config.yaml
n_layer: 12
d_model: 96
n_head: 3
n_kv_head: 3
head_dim: 32
d_mlp: 384
vocab_size: 756
activation: "gelu"
norm: "layernorm"
norm_place: "pre"
norm_eps: 1e-05
positions: "rope"
rope_base: 7580.0
rope_fraction: 0.25
qk_norm: false
attn_scale: 0.177
bias: "all"
tie_embeddings: false
parallel_block: true
init: "uniform"
init_std_qkv: 0.051
init_std_o: 0.0104
init_std_up: 0.051
init_std_down: 0.0104
optimizer: "cautious_adamw"
lr: 0.00213
lr_mult_o: 0.848
beta1: 0.95
beta2: 0.99
lr_head: 0.014
grad_clip: 0.5
warmup_steps: 320
schedule: "wsd"
decay_fraction: 0.742
decay_shape: "pow"
final_lr_fraction: 0.02
batch_tokens: 16384
seq_len: 512
doc_mask: true
train_tokens: 96860000
steps: 5912
dataset: "wikipedia_en"
Each number is 128 + 24 x the weight over the matrix's rms, rounded and kept within 0 to 255. Layers, rows and columns count from 0. Numbers have three digits each.

# layer 5 MLP up, 384x96, rms 0.104, rows 330-363, columns 0-95
119123120130117146127116135100120128158112141120144115120095128119128140153122156107147146125133168103081142124096120110145097107115138165150105122124155135130110131141135122169133142103143110113118123139137146123140134136123085137145104124123142141114125117104135095112138103124118140151
083091174123135136178157169122091113144074135085152107102106085149142142156143114092110154186089154129098117096153096075123070108141157141167084182153189139130129063063159117139088177134128095116118144124165154133123114097105132127113121097141150165101145115163149129096148111147100137132
101122120137114129117131144112119104147118128142115151107104126126125136151117143127139116142123142114111153120088116132153114108099122159142113119135130135099121117124114124162107138124142130126127118104160140131132130172128086134149143130130141154117158117113131123151163123131144146137
128077161162151164124107168087150100159107175097137110130140169123178114142124157136137119115116163139109155118140110145101151090071122142180153085104120155160132112122159156179155117129143100148118090114128162107130153172115130098133120088087103134139131096061108108128139102158123112164
125096154161085187155142170158193143136126170131177142167111092127109103137092139079135128139097148098093142141127149113111113131146140183144155145125124111155122148151108124133145171105122122105098167085117120099098135116124096135091114122146077113169116124106134098147133143159137111162
139104174147134108110125124082138135135155080177110161149112131138158138192149154109144153114110165089099113171114124138114132079103080137126128060160142158129136117105150086109103170089121116134147176105142149170088110119134111160140097142119142094045202115153140099134143150179119103120
104130143137122093089125127156148136181116107117130181145096117093152126132107124139163109182122167104128115097135137125132159091115090156156096126128137196120071176114100125138172138142130122140072079107126147170096157107132131158153111093131120105108152100099167123111156078124137106127
144102152137117124135125124093093147117153122116092218137141123150134162179140125124148146137094151127131080149131071135128127127109096162118120180139180154122097160062105119160145090126099142088093150123134147124131119168101097136102150106142141151111195140116125124129184085115157109127
115126116124091123120112142126145110129115143137151147115104133115105164165093158107130111133135142115086144135106131115116121118097124161169108123130131147127111116129129127155131139109157095110133100124143144109138151160136096126161152128136144151107148099094130108121147106144142132163
119107139126121129134123134145138117128107144141121131125123137138118144130106132118134109131145168115092127122098132131132110119108140158168119129150137137114138111148120131143111124117156082119106111123156141140131122137119113138142130118131121155112151124124137101134139123129140132159
117090095122108133141117151096129162130135109114131151118137123136129123174104185132119124128128147119106129123105128113145105090097126156131119120124156148108125147143118097148137144082138094108117130122154135096112165142127076129132141134147116138107178113113131090131148110147128119147
096090116107123153134149121093141136130144128115131151125107144139140153150094166074113148153131148119084170110084101125128111117087119142117116147143116183093123094123122113165110120144169110099103085122161128130106152147113117127150137114145140156143151103098155123132178118111137176183
112077139163132180101126128131091142157143115104128144112110117161147114134126141133137115103141144115139146078134140107159117123118169129164180088120169129149111090129128127101126122071174131136124141143150163135098179110132122093140154160141131127075105126116170091112114118173106109129
120111123120107123123133129122140123126115141145128145128116140155126152144094127110133140133133146101097126124086127123130121113112119157149127131134129150103106106111121126168131118149150096113110105127141130135126145145116102140143150115118128138113142130116146116146149132127129145150
102148140118104158144096108140127091128158125134138120170157148120107116135109126165108132107106140121113168125111071072146108145127095124138085152114130124144130085150157112192138093154131153168074111115151136138126160154091132096114119083110156169152161118133125119120125150131164146163
106110173154087167145122118131145128149131104136149148145127195095171143123123111084098132107108139094109120135121119147142153123121135116099134127143146135125118166123117127134168127128141138100128141110121155144101138122130148115153155118123125105119128127068123139138130116118155110146
125078100082141115123168167102099101160084137140148099118150105130120149144092127106152193135107156098133106130089080100159084120072074182150102103094134132137137094138149160117073103081154118079166090109126134154120140143143099172154101116124167186113168104149141121089137158146206147134
126075117159152187142085133109098134173118106113116159111097094109137082170069146115115134183138154087110132128135178097114097100136115135164165166164079119144124100130206120152093112120139101164137131124147154118090170126124109117124141172139139075123176138140165097134132109114173094129
109094114136109152141140144118134122137143132128144139106119122110114128151112153122121160151118151105107160128113094100153109100118142144129116124118129142105124120100116098155109134141158127107089114114152139139148132130126116165135135117147126173125126128100145102120156125119127143162
094123089110140141097185098089135132147151164154108112102122116093147160166138155133105080158107095109089192073124087138138137110099114150164120172138153170106118150102144176113066120131185081102140109091162121099122135162084104122127184128182163185139111069086155143121131087145146166150
125112140117147134185116177084183096199128071077103140073068106148141174127123095148158147156125176110077082131090181108141047123107140162136124136169101140191082119104168143165094134085141133162110118092127171154133090102113130202125163146150163098132125189112153128143141105114131128147
103115118135101112180127114103084117112111107150129167133108117108116119166099106161158164175145146121135112143132082111173073115114124170141134089150178167133141073146085138133095157147146097098116078135159126142119151152148155103130148130130111164117174108138170096089172130154132132122
069119136089114119085114143129158162138114102122102142184092132171126127141080093131124132111114189116127181132089136122152095139097103144125105112130136149087130111139113109158123090145175137141065110157157147158150142164102166138157144098074151132095146096108139099118141128159105142161
095103138120122130133116144115153126155158115150115127102127130157108133170117158136122150144132161107111126145109109104153107131137133147150126136155123137124139133113124112173131122136156109090124124112134155124145146160101078125132126151116126140140133117106135102133147088126147122162
119125139122152117122124161098121149132145139146110124093162123151129096198111144112150124191147120136114140143105048103148119162094138163120128156180101138163124149109133120132104165126142122109131165111141118114122170164083094109101099127189186182085154099121171108137157090114107120145
121103151150172135121149110111118165178112097141114159119137158141116136164098173069137165162127153098119102120089114112142112124133119120106143143199121175086150123098163102110097135064120135126163147090150133092153125121132065155155122149203117144105115118132184125126174096130155129133
096098123128124132120164126147129128135118127132126160152118128123126147134105131104148147124153158106115152138114083110147104111104137147128107119148115147091129128136117102147113155120130129122114127105167135129130153139090113153143121126122138147098131109121148109122149141139137126122
114112117128124121112139143116145127149111123136143154139109135138120152159099133122145156129134144107093137119096129125146108114102118141140102121141125177116117130142111099155134140141148119113114116114148151111120137147128123136122145125147123145120144126118144105122157125138139130149
079112133167153090145105159052141151120128152152062108121129107127154113191157125126112150111125124103122093132113099089188090108153137203185092132135103136146082108089160118141072157099147129105161155137138177140189151146061103153127125134104197169110117101129095108156159064104134126140
095120109107114128155157134164100106115130151142112134106128138113121145125125135128124144148124146101096152148109125114142098128102131156132111125135129133119113112120110118156145134142133123083108130097157147130147123168108075158128137127120151163119119096124130126141154139138129145156
122132137172157116161092121129107158165074088146085104116136126117117148123119144137096097136081155134138143086124150129143104101153091130168105136149122160129167131060146121142169116105117151109126116118134146149136128152096145172157105190127152107118117143098146133078176076159111138143
124077105111131135110165120120080156119157129106116152067134138124146128156106143120097120151131129128099185090110099147124108129088164172129122153155088176119122144094130145124091095141167118048122096090151152113131151182086108149109146136143161157137134117066150146166145150104172188145
114102128146118122110124118141146142130136149135127129127126129155107153127105127117135127138125169096117141141106136112141105124126123144148129115156141131120128125122122133161128133138120103103110104128157130136140119122109092124151149128123128145126135138104140101127147120144135107140
101136137088130109143125170081181100164104118161120145075083143155130155137121111070147163142096145122092119136079127105148082104140088151142131147168107109137125115115190116157093166154163127120117126083133154138139103115114107181159159081134163156105111168123143119124121090133154136113
# layer 5 MLP down (transposed), 384x96, rms 0.0631, rows 330-363, columns 0-95
125127119148119108138127112141129113139109138139140118123125139125129127139135140132130134137125146108084131125099156088140100101146150134139142116121120137126124138144129125166131156112141110125116125107122126119148116139132107126159133138131114134127126139141110096154117122136132117147
083107147178151133156165113125095075156104126124190092150090102160134153163133078107140123185103124163173146109137111084090083138176193141135097156140174145136101074075163115103077149110148104124126190176121134157103102101128144107109132101115199167166140106157145086142153091107117074091
108139136137106132129123122129110099137121137147155124132108131116131120150126140131148109129155152086087140125062148064138112126110110149138117097123137130095136119146103117180125139123137113136122117100165148135145138156119102133184151136119129163123154117135105082127134123139143115146
126126124117133128164105181120119139090134162109172096142101129108112083114101129128158112105136137110132137132138111088126137115085128111144155176154098133121135096174159131155108103125112111145144120120103141118118119132183127140105103127141147146156149144113095111164157158083139142125
131104084142143109129124116170108117103131131149123143139105158095117093137174127115136104106168136125157091138134119164127125129113134128161121147134114144119118092094136079156151140170115143154159133156114148130117109172114123127136119109117143132104103121142067126144110140112093142135
125139104119119051133141151090104163112161132137124116154127140168154143123120137102159149112152156079127135103156146099133138134146109131165147102156130124134151136125108077139137152132174138147170101111164131148101119110100100118149152128104124140121108151112102095125132093148160123077
108079122133105119106106133141179111169145132123135144169097149103129094150172136128128121140166142154145114151065135120164123078157124132130129126121117122179102128124141155123154148192152081111109109099157148151079139100152140136164112114151093128152117128083106079146089096093164116173
101104099140090125092143122124161165156138125157122120148135131130112115148091153105107131124139176124112098121123106134138096144098087138119122139135141137150118119097132155103125125150112084127131122142111143170107167111111159190137131095161165125095125121098082160123150140112105138170
102119115137096133128106122122117102125112161122143133137105115103116138160153141126151125124138125081090157150112141124112126129122131168156120116142128149132116117135122121165115164104151103111136116091168143120117129173126103120166134136118133137134138123125119095137145103134105115170
091115135135116109116111129134121110127109150134154131124118151144123133132136135103160090141139156081085146134064141090135091116089142152160117103130143145118145123143121126153121144121163100114103125125156159143153120150127091120183145128117131144119149129136136079125124128138126119153
125111126127125114143112105155141145146138134131129146135129133112141116131166154129143128109138125077103144145084139093120111107131133120132131116133113149100120153146108100150144145107126139108125115112142119129142134120134088115156139141138127146142137133137112116138138126140108099129
108143137148117143129107114148099095148097166123132111154138136114138127099132136140162146122145143089112131149076163083139133138085123125153118096103133126128142135149099110196162126118124111157124103137153114123120141135147120118159120128120120137137123108158140075126101140161105103143
151131115128163136165130110108147142112122122154161138137094133139121104131119108141105135123139164125131135132105101102113128112135129133115098145136112121123151133095135154127123133146117149133108106126117113123119106126141133143128126124133116103161111137159109136135153142138133129124
097116124124115124110120130139127111130106157128155129131121147127131138129122125131156126129141149088086130133044143083142115117098120147159118093128143144100115130132115125195138135145141102118100114111166133132142148158118102126187144133113122145114141131136140070137132127151120116154
099129109126114136137135131116130126145125132121144146136155158109147127086131150121158150121122151094105121129134147127142120137128116135138159138113124129118117152132121144141122136116123114119145119127109101140129120119125120121152152155139129091098110105124118165148121125129131099122
167156108111125109092131143126129139136134160114123104106125077136119099136113180145152122135164129156136139094140140112105104136123149143138125116126122122116124087145139130117093143140116114166150131129152119137140129153112109126101094137121137150095142098159126110127142136152117149105
138099145111152105166154157172076070144128089101119096077113084084126155082114143076161176129107087145162164138127097098139164187127106168100133098103140110188142154185158151077075100092166151100195117135103124121125106094167117144091090138111155159153191133136138122075168183138141137075
117125164136171104108122093102120109139130124110127154123111067165118109145115178166147114140097129052117132119170195118114115156142117128137104146131120065116105141105176099188159093168101122147161112150148142117132155142117131119087112126161098091102095111155146139144114143141203091091
104127124147115132143121110145117131152113151124153137124105126127118130129129148136162154150140152063087143136075142084152107122117133146141128098101141131110140138140108118181125144109151115123104121118152132115125125130130093145147135123141136170140119122147128068123130134135135124148
064177130093144087093130110141078119128134142103165146133124134136197181159136122090116114130136112102104125106130046084128161148154144095144114166155151132102185110152090152086103156152099119115122130132122130172089137136088134135150128141085166160085111117155123144121157115117099141159
157174128071138158098128103161103141148106114160123139108078094154135170148146059189122113135083133135103183089133157112049080144076192106089114158142120133200132089137129135138101162099095148214141097102136176131104074125110083178132088146122163122165138158163172160152088089102153113148
124123120177121090131152136101064119101140113153159139154134071116088103160106092159182177131158133129145102163149124140145078098071138123153153069152120147142166063149125150101096142152098123148129085122132148076168162144126143069129156112160105115123161137105139097120154127159101138105
106128130128168138137175149132156096117113200143130111147148151148120154122108103157120122129122189087110147115063145124122134112077126111156126138134139140112138147167141081099144096148165110115082123136161163167120131121113123142121119135122152110083144126117122079137111118114096136137
127130111137124128131099129148140100166141134118167112124134137107149121160141142132118160130117170068075130120088135107127105120105120167160148129113114133129135144126109133199162137131121099121125117113161154131144122128105100133191136113116125143136128119143105075142125116130125101133
135091122112151134087102131087128132135143154133114138083153140095169139138142154132160125128131084136140121160139122114130121143113157168118123139156148145124138157135142171102131143144142098140163122111175141130134137136111124116059130108139093109100133130108133093119112114101145141100
117152149090123107110172174130105183107085069142050149100089123133146085114162136114114131136125136075144137115130154174159121112110165098142129145161124124148132078117170081099143134087108127161158125130138129107150156140168064167109126132169090124179125144134194153152126062135124153132
087092138135111137134135129140121116155107134137153157141106154121133146136100138108151142134134170066102142137088123086167088110113126137133102114142129159086119149140112104188107152119133115113102121100198133134133154158100092137168134146121105156112160127131127075114158130146136127135
086106117122117122107121133126142133176117135132170145136111138119118150144105132125160138123144149089094136125062151087148097115105116145150093104127143174115129145140097116185148134121139099107105125100155137124124146164112107124174147125140126158114142131124134068115146133163109109171
130118133215137101140090178092127121117121164109098092116133089107102111196162142122158111099149079175092139163110135099172121142170149154160078126138115105113124098123144130147140197127125122070131153160157150172158122064124143163073115147078132102152106079125078130142130080079162191102
070125126103091163133112129130104114094138171133144115098129141155130141125113147151149135165125156075089148150066129108147086137105111162143128111137118135099121124128132108173137139131126106123106119109150130131154134156101090142164153152121130171117124106118134119129143119157130104163
093154166127088109139152111103106109147139108132048105115128130066161138127120133143064122100091147130201118089134119226165163104124152124127165093121155147133162147116144109104117136115110132113161131101082083138136136157156153139148093140143114088098153136109135172123174147159127125102
070116162116151116125139133101124137134148067149134147083151119111151198161121159070106115158154109095081123105155048117117088124144151152150100164146111132093102111120156165111125113155098150084083139097166157174124155133058127101158148141108168144107098148116145146156168137119122155141
099115124153117116123113117150118117137126148136145128125121142127123145141137114130152115139134161067086150138067151089146103117117131172156135081154159139087124124135118128174139134126134099108104114108179137127147119155099071146179146137127106156131148152139130078126148131145129107106
142142113109096137110130156160138149160121145169150098113095150087125116142132142124129097117110138119103138122071142100133114118135115129128140141135124152123117141117145130132110128095156128144085171056115108140103086099135117161170130142166154129109132165155165122114083097134145109158